Each number is 128 + 24 x the weight over its row's rms, rounded and kept within 0 to 255. Layers, rows and columns count from 0. The size above them is the row's rms in percent of the matrix's.

# layer 4 attention query, 128x128, rms 0.212, rows 122-127, columns 0-127
size [ 88  95  98 107  92  92]
[[168 137 108 119 101 116 139 133 100 116 126 158 114 141 110 114 108  99  86 173 131 127 175  97 144 150 115 135 167 131 165  92 132 142 108 117  78 124 100 120 113 128 127 131  99 143 122 127 136 107 131  91 111 139 126 134 109 145  94 121 156 142 137 138 144 123 105 129 145 119 100 117  97 126  89 136 154 176 148 100 156 135 137 149 150 151  82 117 141  76 132  99 147 135 136  48 101 101  81  99 104 138 144 124 158 138 160 104 167  90 128 142 138  92 122 154  71 117 151  99 125 141 138 110 140 110 154 128]
 [122 167 146 120 110 103 153 157 160 141 143 113 132 167 119  90 100 104 139 128 132  75 137 168 131 104 113 146 116  99 113 147 135 110 159 129 141 148 132 153 140 112 123 127 106 119 146 121 147 121  82  95 142 150 114 121 154 107 105 126 129 138 133 132  83 131 124 100 110 154 133 141  94  86 124 130 146 143 109 129 125 154  84 119  70 170 120 153 173 142 141 149 100 153 147 142 118 119 116 150 112 132 162 113  79 141  99 145 133 182 112  97  76 152 150 160 101 145  94 102 153  90 101 172 166 142 144 124]
 [124  83 171 109 181 158 122 113 144 153 158 122 130  92 128 113 132 173 160 125 108 105 105 138 108 159 116 119 131 127 102 130 114 130 140 146 203 139 135 132 103 138 127 153 129 110 105 135 119 119 125 146 139 140 117  98 128 151 150  92 120 168  76  94 122 148 123 144 140 154 154 109 129  84  94 133  89 101 142 118 116 167 117 154 142 106 128  98 146 140  97 130 145 135 138 103 155 138 111 133 160 140 138 156 110 134 141  91 141 149 111 128 102 190 114  91 101  87 134 114 101 138  71  92  92 155 112 125]
 [ 97 129 174 123 155 117 110 111  78 113  84 122 118 132 120 159 134 130 132 154 138 111 148 128 133 145 145 127 174 143 156 138  95 143  87 149  79 117 115 140 127 110 162  84 133 102 136 117 119  58 121 130 117 163 149 194 119 139 137 125 144 115 156 135 145 134 142 118 119 158 120 111 145 149 142 136 133 163 161 129 155 150 172 119 119 139 126 121 121 156 109 138 122  96 119  85 137 120 144  59 134 166 149 134 141  89 135  97 132 166 126 152  83 126  93 109 143 150 122 155  92 154 112 141  93 109 140 104]
 [132 128 150 134 128 118 145 133 116 117 112 140 118 165 123 145 146 153 115  76 132  82 167 131  95  96 139 112 119 146 107 102 112 104 151 101  99 127 104 129  99 122 101 163 120  83 133 102 129  76 123 152 102 136  84 124 131  91 143 112 137 165 122 129 115 124 117 127  84 112 117 139  97 147 133 148 147 146 139 146 124 159 112 122 111 124 147  98 120 149 131 143  96 136 101 140 155 129 155 124  97 167 138 132 117 146 135  72 125 119 113  71 142 138  92 114 110 144 173  94 102  92  97  69  63 166 144 120]
 [131 103 124 124 121 112 128 173 148 131 119 155 130 122 122 157 144 131 108  93 144 118 139 140 158 101 127 104 146 123 109  51 128 143 165 132 128 102 137 135 117 135 125  72 147 132 113 140 145 101 137 104 103 119  79 105 123  79  90 129 133 132 152 119 137 121 152 148 160 153 127 125 153 146 139 148 135 107 112  86 137 151 113 121 134 118 173 123 180  98 136 142 138 127 113 186  96 168 179 129 126  96 117 113 131 193 151 118 148 164 135 120 144 175 151 144 154 138 148 100 166 154 134 127 174 133 115 106]]
# layer 4 attention key, 128x128, rms 0.211, rows 122-127, columns 0-127
size [ 92  95  99 106  88 105]
[[115 120 111 116 149 120 115 157 122 129  73 156 138 117 154 133 151 127 135 134 108 172 152 137 114 136 166 130 121 141 169 119 143 136  78 123 124 117 143 165 146 103 140 135 134 125 155 148 159 137 134 155  79 126 155 160 109 134 124 136 151 105 125 118 180 137 105 132 155 158 150 157 137 120 155 119 115 141 132 128 125  88 101  92 151  83 165 141 141 189 100 144 150 110 126  86  68 151 116 120 115  81 157 102 110 106 166 161  95 183 120 146 100 124 108 113 148 142 115 148 122 132 125  97 155 108 150  99]
 [131 106 122 129  99 141  97 123  92 121 178 101 128 127 131 135 138 158 149  95 139 130 117 131 147 170 141 119 134 120 111 130 117 132 171 101 148 140 111 119  83 130 105 135 132 109 108 138 132  89 127 116  88 135 128 112 134 173 127 124 143 115 175 181 167 108 124 126 107 143  99 150  45 157 154 171 144 130 135 108 116 100 125 133 127 142  58 182 123 119 126  94 123 134 116 128 134 111 129 166 133 147 108 128 159 127 125 170 141 130 115 118 173 133 131 103 199 143 150 112 130 151 139 143 100 122 155 150]
 [119 187 118 117  97 134 100  88 118 131 147 107 119 124  81 141 129 108 109 127 129 107 137 157 158 122  99  82  93  97 141 150 159 119 171 122 108 142 106 134 117  95 145 178 157 172 151  77 133 133 109 114 125 120  98 128 125 133 129 136 120 141 110 124 119 166 157 126 123 113 183 145 115 136 103 110 136 107 110 144 120 128 129 136 107 145 127 142 125 126 167 143 116  88  99 110 149 118 155 154 127 167  57 163 133 123  90 120  97  87 125  96 132 158 116 126 110 156 153 114 131 147 139 147 147  87  84 160]
 [137 147 142  78 103  95 107 102 127 126 101 116 120 116 130  88  99 103 134 167  99 107 124  99 119 151  99 146 139 158 138 122 126 131 115  96 141 108 124 144 117  96 124 139 139 119 109 154 130 167 137 151 185 154 124  93 112 128 140 134 108 140 144 141 121 143 126 146 137 112 122  98 155 158  97  74 123 122 188 144 124 160 135 104  97  98 133  91 155  62 100 115 131 108 115 137 123 165 143 127 129 102 150 126  88 130 119 146 142 109 150 118 114  59 128 140 130 157  87 123 146 124 161 138 179  80 135 150]
 [102 173 138 116 149 197 104 149 175 124  98  89 133 130 149 118 131 116 112 161 151 119  95 167 117 156 119 110 175 126 118 147 159 110 150 123 123 129  98 106 108 113 106 111 125 165 125 113 172 136 137 136 134 115 127  98 137 160 144 137 144 129  98 135 154 113 130 144  94 137 119 144 115 107 118 159 136 152 117  87 136 118 104 153 110 137 141 160 117 133 137 131 131  87 116 147 162  88 125 117 134  91 134 211 157  98 121 127  92 137 132 180 117 146 159 172 123 160 147 138 143  94 165 133 165 117 131 136]
 [101  97 103 129 116 166 101 157  93 122 134 115 132 123 129 150 121 173 142 140 134 141 110 133  65 128 124 151 144 150  82 112 120  95 170 126  64 166 124 104  98 132 141 146  99 156 162 103 157  85 128 106 136 119 104  99 112 120 140  92 161 134  65 132 138 111 146 128 108 121 103 152 130 112 154 129 135 113 140 130 128 110 120 168 133  94 140 158 132 100 108 100 106 150 122 213 112 123  97 116 123 122 116 114 137 135 138 150 156 119 135 117 123 127 118 144 117  87 118 186 152 109 126 123  86 122 133 122]]
# layer 4 attention value, 128x128, rms 0.219, rows 64-70, columns 0-127
size [101 125  94  89 107  99  97]
[[131 128 138 122 105 143 138 121 135 135 164 106 110 104  86 141 130 139 168 147 168 100 126 148 148  97  95 146 120  94  95 150 119 156  93 134 145 103  97 114 165 127 142 127 152 126 157 146 108  66 156 140 129 157  87 149 120 153  82  99 126 137 128 115 154 158 106 135  95 147 120 123 123 124 111 205 132 123 135 148 170 156 103  82 109 161 131 124 132 156  83  94 138 152 118  93 128  84  92 100 133 137 120 160 105 160 131  97 115 108 131 129 105 127 132 111 139  87 103 121 101  86 134 132 122 133 108 112]
 [123 116 110 114 107 148  72 127 139 124 134 129 132  98 115 174 148 186 137 132 105 153 131 151 151 132 158 118  99 119 106 154 149 125  90 120 150  88 107 114 114 145 140 160 135 138 126 129  89 133 130 132 167 141 152 126 101 146 111 121 125 166  90 103 120 131 133 155 114 144 143 127 126 130 151 108 156 168  96 134 119 143 141 140 147 140  88 166 143 108 145 120 156 139 103 106 140 114 155 169 126 176 149 167 125 156 172 169 160 135 104 157  97 110 153 129 117 106 106 159  88 179 156 136  74  91 145 101]
 [ 95 147 102  86 112 141  90 122 134 127 132 196 148 145 142 118 158  96 106 158 111 169 123 108 147 118 142 117 107 162 136 129 168 124 108 119 109 147 163 145 155 163 154  80 123  89 104 133 163 123  92 107 103 129 164 149 127 166 130  90 128 154 150 133 148 103 130 132 130 145 156  98 114 145 111 178 151 106 122  85 141 127 162 165 147  99 147 136 136 166 128 125 168 139 131 121 140  94 111 100 131 100 114 128 124 131 132 100 137 149 140 135 176 101 181 141 111 117 107 142 124 101 145 101  77 120 123 136]
 [130 162 144 133 151 124 145  77 162 127 119 143 118 167 153 134 120  92 103  99 132 127  92  93 123 124 119 138  81 115 103 130 122  88 105 119 117  86  93 155 144 149 111 152 118 158 132 130 141 142 138 111 160 121 121 117 117 134 135 156 120 109 106 139 128 109 161 110 144 145 128  88 122 134 142 137 158  59 102 117 102 168 122 104 137 151 124 100 131  68 137 115  89 111 150  76 112 118 129 135  79 124 135 131 124  79  97 101 127 141 148 113 127 113 164 113 146 133 100 150  49 137 138 125 113 158  96 124]
 [166 112 142  81  88 108 121  75 120 129 144  96 120 137 132 115 141 100 140 134 132 100 113 140 138 156 119 140  95 115 108 124 114  93 185 125 127 158 131 158 113 116 104 123 129 107 137 140 134  97 127 114 108 126 100 112 142 123 136 105 131 148 146 144 130 142  92 134  91 107 140 114 125  85 144 158 181 113  82 120 140 107 113 171 148 139 150  95 118 133  95 121 121  98 146 124 121 141 128 129 110 118 101  98 148 193  73  79 138 155 142 118 122 100 117 113 148  80  83  87  95  78 142 146 116 148 104 134]
 [125 122 133  95 113 116 124 123  86 129 120 119 154 129 117 134 123 129 117 129 131 155 125 159 120 183 142 134 170 138 152 144 182 144  98 129 122 210 140  86 117 100 100  94 127 116 167 129 130 119 142 121 131 134 102 141 128 149 132 100 134 143 140 156 104 129 110 127 109  96 158 125 115 111 141 115 170 133 157 105 113 106 147 135  98 134 102 127 148 160 130  85 149  99  59 129 129 106 137 128 147 125  60 140 117 145  60 127 114 131 130 129 153 148 119 119 160 110 126  64 114 132 104  76 112 122 132 135]
 [139 105 137  93 105  91 127 146 148 128 112 102 127 108  92 123  91  94 120 140 165 143 147 106  89 123 119 127 116 135 152 137 104 130 150 127 149 156 145 129 105 137 112 135 128 178 124 156 132 161 138 122 125 112 137 123 159 106 111 179  99 132  99 152 100 119 143  97 134 158 182 131 116 106 106 165 137  81 124 118 147 127 134 116 146 152 114 144  99 115 144 111 149 109 120 116  79 123 149 130 139 146 112 123 129  87 139 158  64 143 114 178  91 155 142 163 183  65  88 111 143 114 141 115 105 160 125 154]]
# layer 4 attention output (transposed), 128x128, rms 0.219, rows 64-69, columns 0-127
size [103 125  96  93 108  99]
[[127  99 133 149  68 167 120 184 108 200 129 143 108 120 115  87 130 140 154 130  96 159 126 142 171 133 138 140 122  72 153 134 148 131 160 115 110 151 101 159 100 108 139 141 121 149 175 119 110 126  98 147  96 120 163 156 121 102 147 118 142 114 123 112 139 124 130 108 153 159 114 141 119 167 133 117 111 109 131 108 150 145 121 152 154 109 131  91 114 171 122  90 120 133 156 113  97  99 161 106 179 133 133 101 127 109 102 132 129 164 126 145 120  89  72 124 141 146 146 113 116 107 107 116 135 170 143 116]
 [139 101 122 132 141 148 122  72 137  81 145 141 172 134 122 122 132 101  73 150  82 126  86 177 129 145 132 148  91 124 126 170  99 105 131 146 170 144 115 145 149 132 111  94 134 104 150 139 131 138 106 116 121 136 155 160 128 143 123 113 124 116 148 121 118 108 133  86 130 100 128 117 130 124 150 161 159  91 120 105 171 163 108  89 140 112 160 131  97 112  80 116 129 123 154 145 142 108 137 112  77 139 122 109 113 143 102  83  93 117 185 161 164 108 133 109 114 114 127 108 107 102  89 127 100 103 128 115]
 [ 91 100 147  94 125  88 119 114 107 131 119 158 216 131 123 131 156 114  90 116 139 107 120 126 116 131 133 157  98 127 125 118 141  73 151 162 105  98 148 129 102 118 126 144 157 147 127 122 109 125 115 183 145 117 130 109 137 146 109 157 103 157 120 121 124 133 152 140 134 173 139 154 166 186 118 112 148 137 161 124  93 165 119  97 111 119 123 122 142 129 105 147 139 113  93 164 119 138 121 120 119 160 128 107 104 154 102 133 105 172 119 123 129 133 144 127 101 107 113 145  72 124 158  81 102 148 128 184]
 [135 175 161 114 112  99 107 154 165 149 180 135  46 127 138 144 114 131 110 137 131 103 112 127 125 131 112 133 162 133 168  99 132 123 124 107 129 135  87 117 101  96 100 138 156 132 128  97  98 145 127 110 145 135 112 134 124 127 128 129 127 127 132  88 130 126 119 111  82 117 120 111 104  96 134  96 176 151 107 109 157 139 109 112 131 131 105 102 124  83 133 120  93 166 135 120 107 140 120  78  37 138 141 128 138 134 100  81 136 109 117 124 105 104 140 120 101 102 116 109 143 115 173 158 120 112 126 163]
 [146 134 120  87 137 117 123 160 161  95 142 160  96  63 138 138 148 115 167 139 119 162 119 106 131 140 145  91 134 105 163 127 132 144 128 123 161 134 137 176 120  73 117 143 106 102 162 105 143 134 112 116 100 147 136 125 148  98 142 174 127 157 120 116 179 152 135 130 118 184 156 146 127 158 140 132 123 140  88 159 134 133 155 120 112 149 129 107 126 133 149 123 100 132 107  88  87 120 138 108  73 135 117 132 130 120  97 128 123 207  83  99 120 150 121 150 130 152 156 157 125 133 144 126 119 112 116 155]
 [131 130 103 125 114 152  80  85 139 205 135 158 232 101 111 137 132 120 148 147 135 135 136 133 159 139 165 109 126 156 127 127 128 124 127 161 128 116 148 131 123 126 161 130 117  95 117 137 168 122 100 144 151 150 143 136 129 151 122 141 115 149 121 108 138 144 125 137 108 170 160 127 133 153 139 134 132 145 122 164  94 146 129 164 128 142 159 140  90 157 129 173 152 105 132  89 134 121 113 158 173 129 116 127 129  95 109 158 105 146 140 149 172 121 148 116 142 148 117 147 120 162 147 125  72 144  87 139]]